Part of a small language model's weights: 8 heads of 32.
Each number is 200 + 30 x the weight over its row's rms, rounded and kept within 0 to 999. Layers, rows and columns count from 0. The size before them is the row's rms in percent of the matrix's.

# q: layer 16 attention query, 256x256, rms 0.0794, rows 13-25, columns 128-255
# k: layer 16 attention key, 256x256, rms 0.0813, rows 13-24, columns 128-255
q13,111,229,219,205,205,214,233,205,188,186,258,171,219,159,135,180,181,208,187,203,187,192,183,199,232,231,228,217,177,162,223,185,149,75,226,179,193,124,195,201,179,165,212,206,214,177,245,190,183,190,207,257,239,222,207,200,225,209,156,143,176,166,204,222,179,207,215,201,202,204,246,170,145,236,129,228,198,190,184,242,186,262,239,170,215,178,196,214,219,192,155,253,230,205,195,202,212,230,267,251,192,186,161,181,204,208,241,207,206,230,181,229,254,207,219,166,174,241,256,186,199,215,199,221,159,211,207,197,182
k13,108,181,225,206,184,169,235,187,181,200,210,210,244,164,202,184,204,208,194,178,187,217,199,189,168,200,218,188,256,143,210,164,204,153,195,223,187,190,170,203,115,237,201,200,168,163,263,196,227,196,215,193,187,181,141,171,210,230,169,122,195,154,200,207,159,195,224,175,188,236,234,224,158,173,205,195,199,180,234,197,183,212,218,187,179,201,201,195,213,223,183,199,229,245,214,184,216,194,278,171,177,183,204,217,170,175,228,240,175,269,137,171,169,246,201,199,138,192,216,203,194,180,156,238,191,199,196,174,185
q14,109,279,205,176,184,158,198,126,216,190,175,192,232,189,205,187,210,206,160,210,187,216,163,204,228,202,181,187,186,170,168,206,180,175,252,200,191,195,202,143,221,173,212,243,211,138,212,201,175,205,215,184,249,220,251,193,158,181,246,238,187,218,193,152,182,178,204,193,209,226,194,159,209,168,206,225,187,185,172,176,232,200,199,215,208,273,231,221,167,228,201,210,238,175,203,191,223,163,168,194,160,219,156,201,161,224,173,272,232,249,236,154,229,128,217,198,174,182,217,177,191,183,169,166,152,166,200,185,158
k14,109,232,190,160,191,208,181,192,251,242,182,182,189,199,159,232,230,201,147,179,171,173,184,150,206,215,225,187,195,226,163,192,224,136,222,201,174,209,163,177,198,168,214,219,209,189,223,207,220,213,171,202,219,190,211,157,177,166,207,236,215,209,179,111,185,160,223,189,186,216,142,175,240,192,178,162,217,233,217,226,197,239,225,199,213,178,292,163,151,191,207,199,221,197,215,207,167,252,195,190,185,185,155,167,122,218,222,199,267,205,237,211,227,148,181,233,167,158,232,113,190,188,167,164,230,231,208,189,151
q15,116,220,160,217,206,228,238,146,173,187,198,196,159,202,218,165,188,171,197,232,183,210,174,163,194,156,247,229,177,220,188,245,203,177,278,203,193,186,167,211,176,211,170,241,248,220,199,232,200,205,223,214,176,152,135,240,227,257,162,221,193,155,179,161,228,153,212,208,220,207,234,160,151,217,199,173,227,163,146,250,222,217,153,222,202,211,218,223,176,213,186,202,149,237,229,224,198,239,150,199,211,219,144,261,178,188,215,199,205,242,146,220,156,251,152,266,202,213,213,218,203,197,143,232,196,117,229,206,208
k15,108,196,176,209,128,216,126,261,188,227,240,183,187,172,167,154,206,193,186,206,168,201,151,198,194,212,168,245,208,207,233,157,173,215,212,154,207,200,192,238,255,196,144,214,143,196,184,225,195,237,224,205,251,139,159,226,183,247,204,240,165,195,204,181,236,224,212,207,151,212,237,214,172,231,227,200,170,188,242,274,186,209,160,221,199,167,202,208,220,197,167,204,188,212,183,192,206,252,136,169,214,182,243,234,194,165,243,197,274,200,228,198,169,170,193,227,233,198,211,254,219,193,208,225,251,172,188,133,126
q16,106,207,180,200,192,147,241,232,215,233,249,197,131,188,222,200,223,171,229,201,238,172,179,198,219,157,232,158,198,187,173,179,178,127,195,227,178,231,191,194,172,136,237,169,242,192,200,203,231,187,186,188,189,219,247,207,246,195,225,213,167,232,228,228,207,142,201,189,257,215,167,233,210,155,184,225,231,207,215,197,216,148,204,164,163,155,170,222,196,234,170,206,204,164,181,205,186,186,223,237,255,182,142,209,204,232,187,219,214,190,201,203,207,220,213,224,232,143,238,221,181,192,196,214,225,226,239,226,209
k16,108,229,188,166,182,175,230,258,177,199,221,225,170,169,211,201,151,244,285,205,152,159,218,216,204,219,203,161,203,181,173,150,191,204,182,237,174,209,218,160,141,151,199,193,164,259,200,188,220,169,236,168,186,192,191,264,174,194,254,183,172,216,203,229,174,180,282,258,239,159,197,202,225,202,186,180,207,176,223,239,222,221,249,206,202,183,198,267,189,221,162,211,203,159,193,200,214,165,194,173,222,174,156,159,239,244,172,196,236,187,161,237,201,270,197,193,242,162,225,206,192,194,172,233,191,201,155,203,213
q17,104,181,236,209,170,176,186,241,216,204,152,168,192,227,165,209,216,184,173,194,186,247,226,194,151,196,283,221,202,204,235,237,205,195,224,198,203,196,206,151,191,239,190,205,187,187,179,148,213,197,179,156,239,205,209,164,165,217,227,195,158,172,261,173,196,163,157,219,227,215,149,233,144,214,184,212,207,232,160,216,133,174,251,235,253,199,220,204,182,157,191,202,206,243,192,231,224,177,183,183,232,200,210,204,248,249,217,258,146,168,181,201,249,181,161,201,171,239,242,161,177,234,205,236,204,233,239,209,271
k17,109,167,230,206,147,221,266,209,270,187,223,156,228,202,170,181,235,229,165,164,192,204,183,169,184,189,250,177,253,195,201,196,198,209,234,242,257,157,183,185,278,247,155,180,190,198,181,161,195,225,162,144,228,193,230,198,174,264,251,204,221,219,180,233,230,162,156,240,162,215,175,208,128,185,164,180,170,242,151,190,206,217,199,198,223,198,202,183,177,213,179,165,206,256,230,199,208,177,162,175,164,194,225,171,258,240,188,246,199,224,179,231,212,177,203,178,186,173,203,211,139,193,204,234,245,181,196,206,242
q18,110,179,216,155,184,201,198,190,246,186,219,243,181,213,164,219,166,216,183,240,200,169,186,196,248,190,151,203,156,211,218,195,155,246,241,181,204,234,184,247,183,220,222,163,199,227,159,218,169,224,188,209,245,245,232,191,199,184,183,143,191,199,212,251,184,217,199,170,203,175,152,201,272,251,190,235,203,162,154,145,129,192,152,267,223,204,218,146,172,202,214,214,192,151,223,238,197,194,168,196,274,168,174,138,181,183,233,198,151,212,197,215,194,217,211,149,183,181,150,227,220,229,174,238,264,208,173,168,185
k18,110,211,196,218,202,167,184,191,210,207,205,216,209,244,171,204,173,193,219,224,198,207,229,129,211,207,175,194,217,172,220,205,163,225,208,169,221,214,172,187,190,275,226,184,142,222,215,228,206,248,232,194,209,235,158,164,184,219,187,171,213,192,150,229,204,171,168,194,226,183,195,187,266,187,192,211,202,193,200,126,211,213,177,181,144,207,225,221,139,174,169,176,148,225,214,212,140,194,220,170,152,249,198,249,179,229,158,163,199,243,178,225,173,157,230,168,197,205,146,199,182,182,208,198,185,175,204,209,177
q19,102,222,238,251,189,201,272,242,209,233,185,190,191,214,202,241,199,202,206,156,181,207,207,183,203,238,173,232,193,204,241,211,222,183,217,184,191,195,215,165,178,143,209,122,191,171,164,219,223,161,180,162,206,210,189,166,185,219,228,217,185,180,227,214,230,185,204,128,161,170,245,186,268,261,170,230,184,202,175,221,213,191,162,222,225,201,194,214,185,213,172,189,111,213,200,238,192,247,224,169,236,196,209,236,204,200,130,184,217,153,199,229,198,221,173,192,181,186,204,226,166,201,195,222,186,207,194,210,213
k19,108,201,237,192,212,188,226,188,214,188,187,205,220,162,239,179,208,236,204,172,153,165,252,231,153,169,218,227,129,226,247,189,198,209,133,182,229,187,183,176,203,182,233,148,215,224,211,170,222,208,117,169,188,170,221,229,166,217,180,207,173,204,205,202,247,181,207,250,205,231,196,211,198,201,126,178,210,212,215,179,196,195,196,165,235,235,204,168,209,201,171,234,163,195,149,283,201,245,214,201,220,241,188,127,196,201,190,200,211,200,137,177,166,174,214,220,209,204,174,185,257,228,255,218,238,217,165,244,197
q20,111,182,190,240,235,246,184,212,167,232,153,278,217,176,221,188,161,203,216,199,145,221,201,257,191,217,211,197,180,166,181,213,210,174,184,153,185,253,191,198,164,234,201,175,229,208,132,259,191,216,218,201,202,184,189,196,191,189,216,227,204,179,211,158,209,150,192,161,231,214,202,195,193,248,207,199,220,229,206,204,229,177,181,205,196,204,231,160,243,173,199,158,193,200,206,215,183,225,189,228,170,253,195,205,154,174,221,205,203,185,234,218,185,193,177,196,140,232,180,190,208,169,203,212,176,206,227,204,227
k20,105,210,139,223,226,202,193,198,140,240,164,254,184,184,243,192,200,155,206,207,172,157,196,229,224,219,203,195,202,242,184,171,210,217,185,158,168,276,199,212,162,223,170,208,184,174,155,211,157,226,179,229,198,186,209,146,196,257,228,228,175,242,189,213,176,200,203,199,191,190,184,230,209,210,151,205,174,247,188,152,242,230,195,173,206,176,175,184,260,173,219,215,185,174,228,163,196,229,219,197,207,219,169,238,159,206,242,225,198,130,252,207,190,214,193,220,160,232,220,196,181,174,177,211,216,203,202,201,193
q21,106,188,147,200,193,207,234,233,213,154,185,156,175,203,184,134,149,242,217,205,167,193,226,197,252,208,234,184,171,240,211,176,146,206,218,171,197,203,191,227,194,253,198,214,155,158,222,216,173,229,178,222,243,195,155,170,184,209,244,189,231,216,247,142,162,178,239,203,198,220,217,203,207,178,169,203,224,186,236,226,236,163,187,193,183,277,183,200,185,182,234,238,128,155,161,231,206,203,205,210,160,196,253,141,223,234,199,227,202,203,223,173,230,177,171,172,218,163,297,146,172,190,188,240,180,214,170,190,235
k21,106,171,190,164,239,176,171,166,237,158,143,208,230,240,192,169,185,223,225,209,175,195,210,162,228,210,187,205,198,197,181,178,156,198,202,198,201,226,236,200,199,212,173,195,226,130,180,242,174,217,200,198,212,194,231,213,169,228,265,194,177,175,185,179,167,205,203,178,184,216,221,202,169,167,232,189,185,176,225,177,205,182,189,196,202,251,204,211,158,216,205,215,126,169,147,223,219,241,207,151,169,221,166,157,289,218,219,202,238,171,187,201,199,149,174,112,208,186,236,176,215,191,198,216,260,193,183,208,195
q22,109,196,163,268,235,192,176,186,208,191,190,201,199,148,265,192,169,188,172,158,196,212,170,163,196,219,189,175,190,205,217,220,215,142,172,192,171,195,188,179,187,133,150,187,187,198,221,232,196,201,202,247,213,207,240,154,172,185,199,224,154,195,183,182,239,241,245,217,221,148,252,215,176,233,233,161,203,193,222,226,230,203,195,206,251,200,170,155,204,227,224,159,248,223,223,201,222,262,197,202,202,265,173,143,199,212,205,188,217,142,206,184,243,197,204,155,215,194,246,186,206,197,219,261,188,218,152,260,211
k22,105,216,203,247,205,210,181,205,206,228,146,228,240,174,180,176,234,149,191,161,163,212,170,121,129,263,197,192,170,243,161,197,222,208,158,188,161,255,229,194,205,166,160,186,154,215,202,199,206,234,191,230,211,191,174,226,182,175,256,224,198,175,195,187,288,205,226,173,202,149,236,234,156,128,188,214,197,170,187,195,232,193,177,182,203,189,238,188,220,212,250,189,214,242,176,168,198,227,188,181,186,255,189,159,193,200,216,164,216,221,272,235,196,196,193,199,205,216,218,164,215,200,263,216,159,230,192,190,209
q23,106,155,217,142,225,226,179,177,212,208,178,214,195,240,201,195,217,182,172,213,228,123,173,130,206,220,164,225,173,219,243,178,264,154,233,189,236,246,234,226,221,204,204,182,256,202,179,202,184,174,227,186,192,256,178,220,230,224,200,184,204,148,184,206,177,175,157,165,194,133,209,149,226,210,222,205,186,163,246,206,163,242,209,201,189,172,168,217,206,191,175,131,184,210,163,178,185,120,197,195,222,201,189,200,196,178,196,219,189,139,211,180,171,185,229,205,154,235,197,245,248,200,193,232,216,219,172,249,241
k23,099,179,173,189,236,239,241,201,203,205,195,155,186,200,139,180,235,227,173,196,211,190,186,157,190,185,166,215,203,203,209,184,248,220,231,188,239,237,193,233,189,267,211,176,188,227,198,177,241,179,200,195,169,202,179,159,255,222,167,212,213,161,213,163,233,164,213,187,187,185,213,175,264,235,218,197,147,169,252,184,182,204,195,168,179,203,144,221,185,156,165,149,147,177,186,155,237,184,205,203,262,169,180,193,206,211,177,188,230,199,207,200,185,208,243,206,187,215,226,243,195,184,238,237,204,230,170,210,181
q24,111,193,255,166,187,268,148,183,230,209,231,213,172,255,235,168,220,136,215,207,206,221,187,187,182,217,208,199,226,199,184,211,201,208,208,196,239,157,160,141,191,161,112,165,136,246,191,193,210,290,237,241,225,257,188,193,187,285,220,232,169,154,164,210,157,172,264,207,177,217,182,204,220,226,195,203,241,173,182,225,171,159,176,229,181,245,239,158,143,216,215,171,151,201,197,190,156,195,198,226,238,218,204,216,194,226,205,201,190,185,240,143,210,254,209,220,168,204,191,205,177,207,171,167,152,210,238,183,236
k24,102,225,217,153,147,243,135,208,195,208,240,211,187,226,256,221,191,201,192,170,152,222,185,145,187,251,182,193,194,200,197,239,208,205,231,195,237,201,175,225,262,123,187,175,215,259,255,204,187,173,233,201,241,218,201,225,224,224,208,193,172,173,219,220,171,191,216,174,186,166,175,193,234,177,275,209,216,166,191,188,230,200,251,194,170,207,233,176,192,225,180,199,192,218,209,262,151,212,171,170,241,172,229,217,239,222,199,190,230,183,178,170,185,252,198,191,142,215,193,226,175,184,174,203,185,175,170,171,232
q25,109,188,201,229,176,190,240,158,249,200,205,206,173,213,228,179,186,167,204,199,211,225,241,178,214,173,156,212,176,227,145,207,217,191,242,173,205,140,196,198,139,205,207,157,213,209,228,166,170,177,181,177,224,173,169,212,192,177,203,162,216,169,221,223,210,237,190,187,149,206,249,232,152,248,166,231,163,216,167,237,168,167,248,249,194,235,181,255,234,234,227,170,172,205,237,196,171,243,189,167,190,180,170,184,210,188,171,159,262,170,197,197,243,201,211,186,185,149,132,209,241,228,242,218,241,184,186,246,184